{"n_layer": 12, "d_model": 96, "n_head": 2, "n_kv_head": 1, "head_dim": 32, "d_mlp": 384, "vocab_size": 4096, "activation": "silu", "norm": "rmsnorm", "norm_place": "post", "norm_eps": 1e-07, "positions": "rope", "rope_base": 1020.0, "rope_fraction": 0.25, "qk_norm": true, "attn_scale": 0.124, "bias": "none", "tie_embeddings": false, "parallel_block": false, "extras": ["capped logits"], "init": "normal", "init_std_qkv": 0.051, "init_std_o": 0.051, "init_std_up": 0.051, "init_std_down": 0.0, "optimizer": "muon", "lr": 0.00364, "beta1": 0.95, "weight_decay": 0.026, "lr_head": 0.00743, "warmup_steps": 200, "schedule": "cos", "final_lr_fraction": 0.0, "batch_tokens": 16384, "seq_len": 1024, "doc_mask": true, "train_tokens": 82610000, "steps": 5043, "dataset": "wikipedia_en"}
Each number is 50 + 15 x the weight over its row's rms, rounded and kept within 0 to 99. Layers, rows and columns count from 0. The size before them is the row's rms in percent of the matrix's.

# q: layer 9 attention query, 64x96, rms 0.0697, rows 0-10,32-42, columns 0-95
# k: layer 9 attention key, 32x96, rms 0.0796, rows 0-10, columns 0-95
q0 073:53 48 45 56 55 46 46 75 61 43 34 19 57 43 54 53 57 61 68 46 26 74 40 85 52 63 52 39 54 42 41 47 79 32 32 43 62 56 30 64 33 51 58 33 37 49 47 41 55 43 40 99 17 58 45 62 33 30 49 47 55 66 45 24 52 63 52 65 39 68 45 64 42 86 70 38 60 54 58 31 28 49 28 57 53 51 65 43 52 25 56 55 38 35 48 35
q32 015:44 78 68 46 53 33 79 47 69 44 49 50 48 46 67 41 33 50 39 45 51 24 58 27 59 26 49 44 51 63 99 49 48 84 32 37 39 72 40 40 60 48 55 54 52 50 35 40 53 61 37 71 63 60 73 34 58 50 58 34 28 40 44 57 75 42 74 31 40 37 41 45 41 24 41 53 57 41 70 36 31 57 48 24 60 28 66 69 19 47 51 48 49 57 66 38
k0 016:37 47 52 56 63 57 35 66 57 23 28 64 34 34 54 52 16 59 58 52 31 56 61 79 65 80 51 32 48 54 38 71 70 12 69 49 50 51 43 69 76 36 64 38 47 43 48 57 83 42 54 83 54 55 58 76 54 51 50 71 45 66 36 45 42 49 55 46 45 57 54 60 81 76 33 57 46 55 46 63 64 30 50 49 45 38 36 45 41 55 41 56 43 07 29 38
q1 080:65 26 13 69 79 29 52 50 54 46 72 41 57 54 58 42 41 60 67 65 48 45 37 39 46 72 47 37 29 44 41 32 22 45 44 56 41 53 80 45 64 53 25 34 63 75 51 41 68 61 38 54 51 71 27 33 64 39 43 60 45 68 30 41 33 47 38 33 50 45 28 61 29 48 39 42 55 18 34 19 60 37 60 58 64 34 59 48 74 75 61 47 49 31 29 45
q33 037:63 19 04 57 58 65 33 51 34 61 49 38 67 53 26 66 77 52 51 64 52 48 70 49 55 62 50 54 37 34 18 46 46 39 59 61 71 32 39 56 30 61 32 28 55 48 42 65 30 63 68 19 15 62 31 64 64 33 33 51 43 38 57 42 44 47 58 66 53 55 48 57 57 79 79 46 37 49 30 64 57 22 38 54 52 55 40 50 81 55 65 47 55 39 50 51
k1 025:28 76 66 65 54 41 47 43 30 40 63 63 39 48 33 72 34 61 50 54 69 73 51 43 62 59 34 61 66 67 64 64 35 69 61 37 47 34 78 53 39 73 75 48 58 54 54 65 47 42 47 60 59 40 64 30 24 58 73 71 42 35 48 44 59 39 54 38 37 34 48 54 50 32 28 39 86 23 45 39 37 77 65 57 33 47 57 73 51 42 75 20 42 81 42 44
q2 070:50 35 41 61 68 65 59 37 25 69 39 51 42 50 68 35 46 63 63 60 45 45 49 54 63 47 51 41 20 25 53 63 66 23 44 64 60 22 58 24 52 39 34 34 51 37 05 40 68 53 45 61 50 71 67 36 80 66 50 70 41 45 33 42 30 49 40 51 60 32 61 59 53 54 63 36 48 29 30 70 73 57 68 69 47 52 34 66 85 70 49 35 31 44 40 56
q34 056:57 30 18 65 54 63 25 53 21 72 36 44 62 50 23 58 77 52 59 69 57 55 65 39 51 61 53 61 27 39 21 63 46 42 47 67 59 25 38 54 25 60 33 21 55 44 55 73 33 47 69 48 20 55 31 64 64 38 31 45 53 53 63 42 46 63 55 67 50 47 65 60 50 76 72 39 30 59 25 66 53 35 44 63 55 57 36 50 76 71 67 35 47 36 43 59
k2 033:38 53 44 45 54 77 55 50 30 29 65 54 65 44 32 52 52 31 46 33 43 46 70 47 41 32 57 28 63 47 07 19 62 33 78 51 79 62 50 55 43 55 58 66 69 61 31 54 37 38 36 31 55 39 45 77 31 39 56 63 46 31 38 85 51 55 35 46 48 75 70 66 65 61 28 46 61 44 50 40 67 48 61 69 45 66 38 73 57 62 57 41 25 55 75 35
q3 084:41 89 69 51 38 29 63 33 62 23 64 48 48 72 70 57 33 52 25 43 62 48 35 59 37 62 35 47 79 83 69 48 54 76 46 39 26 69 38 52 69 43 78 76 25 49 55 31 51 48 26 29 57 48 36 56 40 60 56 38 52 59 43 38 52 41 56 35 38 64 41 57 70 34 38 77 59 45 73 41 29 66 42 39 54 41 70 27 46 39 41 62 45 55 42 42
q35 078:55 77 74 26 40 52 81 50 62 20 78 67 37 47 74 40 35 52 31 37 49 43 38 71 49 32 39 52 60 73 76 44 55 58 46 37 40 67 63 52 76 52 69 79 49 52 57 36 66 54 24 38 76 39 64 46 43 66 61 54 49 49 39 45 41 39 32 28 49 53 30 51 57 27 25 62 69 43 73 27 42 68 55 56 42 54 66 38 23 33 51 67 66 61 47 42
k3 058:48 46 45 66 36 16 54 49 82 77 29 38 50 67 56 59 48 61 51 50 40 58 70 55 56 57 53 52 65 57 79 64 69 60 29 40 44 43 41 44 51 12 55 29 45 83 55 40 42 48 55 60 52 49 64 20 51 63 65 20 61 46 42 34 44 34 49 75 48 77 27 43 58 33 59 57 32 45 74 57 50 58 43 28 61 24 76 45 28 33 43 67 75 39 52 55
q4 113:48 17 71 45 66 60 45 38 48 69 49 56 45 82 45 32 56 59 42 38 66 59 62 52 39 54 49 46 41 52 64 43 39 54 64 30 50 72 82 06 68 57 37 39 61 70 55 28 72 70 43 39 67 17 21 45 74 74 62 85 48 48 53 51 49 43 33 37 44 39 43 64 52 43 47 38 66 43 54 51 76 53 33 66 50 53 86 44 53 53 61 39 63 57 34 50
q36 017:64 20 07 63 50 79 32 50 39 71 50 49 48 65 21 57 69 44 45 67 62 61 31 55 45 58 68 56 56 35 08 44 48 43 70 72 59 44 30 53 28 60 38 33 61 55 61 55 27 55 62 28 28 32 27 59 48 39 43 58 47 41 59 55 45 63 52 76 53 52 56 64 57 74 64 41 31 54 27 67 59 38 37 67 50 69 34 32 59 72 64 39 61 52 46 42
k4 024:29 46 30 44 59 45 31 65 44 42 57 25 56 28 56 34 55 32 76 35 38 41 73 33 69 63 55 34 16 59 55 41 53 54 46 42 42 40 82 36 39 47 85 69 39 25 61 48 55 59 47 29 61 40 68 51 51 75 56 44 61 11 67 38 56 40 39 48 53 13 49 40 58 41 58 29 39 57 37 42 48 39 34 53 32 36 86 66 34 44 39 45 58 41 44 65
q5 077:48 35 57 42 63 52 30 52 53 32 78 68 03 70 47 42 39 42 42 68 44 39 27 15 56 43 29 42 75 38 50 54 18 47 55 57 61 54 60 51 57 93 38 60 56 48 58 32 39 63 39 56 54 42 42 40 59 35 50 49 38 35 44 46 65 26 47 54 48 67 50 60 20 54 53 19 49 63 55 63 75 56 61 41 43 65 52 67 73 73 49 56 78 52 29 44
q37 025:28 24 33 54 85 51 50 63 33 48 52 33 38 72 30 47 56 73 67 62 36 68 60 45 49 73 68 45 48 43 46 46 41 56 35 36 51 28 37 68 44 73 56 34 38 34 38 71 43 56 51 42 40 42 31 44 51 29 21 51 64 46 60 60 53 48 40 64 33 54 54 47 54 84 71 53 26 42 37 76 58 19 59 39 34 65 41 52 87 53 74 62 69 45 58 23
k5 026:70 73 39 33 46 41 48 42 66 56 64 81 48 60 34 66 78 34 16 60 65 43 13 50 64 44 53 68 45 30 28 39 44 53 47 76 85 25 63 47 40 60 31 58 53 62 57 52 48 33 37 53 49 77 22 32 52 56 54 56 48 76 60 56 43 55 49 34 37 54 32 68 51 26 34 46 49 36 48 30 58 48 69 68 46 64 41 56 48 40 53 34 33 70 32 73
q6 090:41 28 38 58 62 71 61 63 37 34 77 48 45 64 47 40 59 45 60 53 29 37 52 39 65 48 42 60 46 49 37 33 45 29 31 54 71 36 68 52 32 73 22 29 66 57 21 43 53 33 34 48 42 56 40 38 60 28 35 51 17 26 40 63 38 59 40 77 55 51 42 50 54 50 38 17 38 70 41 57 93 58 66 66 57 67 39 51 59 67 65 49 49 30 37 24
q38 059:42 15 17 66 50 54 20 44 42 55 40 44 40 64 25 66 68 67 57 57 53 48 51 43 47 59 51 51 42 51 19 56 66 51 56 48 62 34 26 62 21 50 27 04 43 41 47 60 27 53 65 43 21 69 24 52 57 27 32 45 52 55 50 43 55 44 56 78 55 40 49 37 46 65 56 42 29 77 23 59 64 26 42 39 53 45 38 60 72 50 54 38 48 47 71 57
k6 024:71 60 63 50 52 82 42 39 22 21 63 51 67 45 46 06 42 45 37 37 67 39 47 48 41 45 54 40 44 44 41 42 39 62 60 49 66 38 67 54 62 81 44 57 69 37 34 78 65 61 63 70 44 55 43 49 52 34 38 64 33 55 65 54 59 50 46 33 48 29 82 72 41 47 63 48 77 50 27 41 37 34 71 52 69 61 28 73 51 71 62 37 29 61 74 45
q7 061:47 66 74 59 35 54 42 53 63 42 54 33 38 54 51 72 66 80 26 48 65 68 61 34 45 38 55 45 49 67 68 45 32 76 50 47 11 63 33 48 62 70 65 71 43 27 61 62 48 53 33 43 59 23 21 50 44 82 36 39 69 66 48 45 51 68 45 28 50 59 73 24 59 41 46 65 67 26 67 45 14 51 61 52 34 58 54 42 39 56 43 47 66 65 39 35
q39 038:55 69 72 41 33 57 44 31 47 55 57 50 82 32 69 37 39 66 46 55 53 55 54 39 16 24 60 45 49 61 63 59 40 62 42 52 29 75 56 58 58 51 60 76 59 40 55 44 56 67 45 53 57 40 36 61 54 73 64 19 72 44 57 69 40 74 41 30 46 46 86 49 55 33 19 58 73 21 55 39 19 41 61 48 53 60 41 49 55 48 42 61 30 72 15 58
k7 044:51 17 80 42 62 72 53 49 78 61 38 47 70 59 67 52 39 32 57 06 47 38 70 52 56 46 70 40 74 69 58 46 62 40 55 49 44 60 61 47 72 44 57 57 49 74 65 45 72 40 39 50 78 28 40 39 82 69 64 32 57 49 52 82 66 57 34 47 48 59 55 77 43 35 54 56 48 44 56 50 64 58 34 54 58 68 57 61 19 49 50 64 77 33 39 56
q8 085:45 48 52 34 74 50 85 53 51 26 46 48 43 40 50 37 62 29 12 42 41 63 45 71 73 60 18 79 73 40 54 49 22 55 63 49 55 50 41 50 33 64 58 30 35 28 73 44 45 60 48 50 79 47 54 37 57 39 61 38 56 54 17 54 58 48 63 59 51 38 38 56 49 43 71 32 66 66 43 66 33 77 71 47 65 63 28 46 41 36 74 46 39 21 56 47
q40 113:23 46 57 46 70 39 74 51 57 33 57 46 39 47 57 23 51 43 12 59 45 74 42 76 66 43 24 66 81 47 40 46 37 65 75 58 42 61 43 60 47 41 61 40 23 45 70 50 47 31 28 54 76 66 65 35 57 45 56 45 61 50 18 56 50 58 63 39 38 57 46 41 60 28 68 36 50 51 37 74 32 60 78 45 80 49 44 39 53 29 32 56 31 26 58 59
k8 106:60 44 71 70 53 34 49 38 61 33 41 70 43 61 83 41 39 30 53 55 45 62 67 61 85 54 57 65 57 46 45 61 31 56 58 24 16 59 47 38 65 34 59 01 51 62 43 40 62 74 38 77 53 38 63 78 60 37 65 49 67 55 46 43 55 51 46 42 49 38 45 43 39 67 65 55 39 47 50 56 40 62 72 49 64 51 30 45 32 69 69 79 27 27 65 55
q9 093:79 52 50 58 34 70 30 36 77 33 27 61 66 29 33 37 58 41 74 66 36 50 42 35 50 49 69 41 49 30 47 31 54 37 14 51 35 60 81 50 36 50 38 62 66 20 48 55 48 40 81 37 61 35 74 27 15 73 68 45 57 33 36 61 49 59 46 40 32 54 53 56 45 58 42 33 77 47 76 39 48 65 69 60 64 44 45 60 66 54 45 43 48 61 43 51
q41 123:70 49 64 54 23 80 34 21 83 60 34 48 62 46 47 33 49 40 72 56 47 75 36 36 54 53 59 47 48 48 62 34 55 34 10 35 40 65 84 48 44 52 55 46 69 34 45 37 59 44 75 30 64 32 63 19 14 48 62 57 51 25 25 48 47 58 60 55 30 50 41 57 37 65 35 39 72 49 81 42 57 67 56 42 53 44 57 37 53 48 34 51 53 53 45 44
k9 117:57 50 49 33 44 69 64 46 73 50 40 47 74 42 36 39 52 46 41 43 46 28 31 62 66 78 62 75 57 58 74 52 71 54 35 32 65 34 71 61 50 32 49 67 60 43 22 63 56 43 99 41 64 20 45 34 39 61 35 37 52 48 34 69 54 47 56 44 48 34 66 45 39 24 81 40 62 56 49 56 62 37 59 20 59 26 32 52 47 44 59 30 58 75 52 59
q10 104:52 70 62 51 39 68 29 37 34 58 74 63 49 36 54 56 43 33 42 48 05 71 66 77 45 57 36 42 57 50 25 64 41 13 69 41 60 49 51 26 52 54 51 53 46 66 28 71 46 57 36 31 78 46 35 40 77 48 48 69 21 57 62 46 37 47 56 43 61 54 68 62 32 67 52 42 57 75 62 54 54 56 47 84 39 61 23 63 40 44 41 48 78 41 39 53
q42 117:59 63 74 48 51 67 38 32 49 61 80 56 25 48 51 57 43 35 35 51 26 65 56 70 54 48 44 50 39 64 48 69 58 25 65 35 54 51 46 18 55 49 51 50 47 53 42 78 39 58 29 39 84 34 30 20 65 60 42 84 31 50 60 37 28 60 53 48 71 45 50 48 24 55 44 50 61 68 77 56 59 62 63 77 45 68 35 53 47 42 28 66 85 61 40 58
k10 120:20 38 36 50 20 60 68 53 49 76 36 89 22 60 47 49 23 52 33 66 35 49 51 42 60 42 39 28 19 71 46 47 33 59 49 61 63 46 43 30 66 45 57 66 65 39 62 62 54 69 35 39 73 48 59 49 29 69 48 37 22 31 52 47 61 50 20 42 55 26 47 46 18 55 47 54 67 44 68 29 52 39 53 51 42 30 48 59 38 53 40 21 69 41 45 62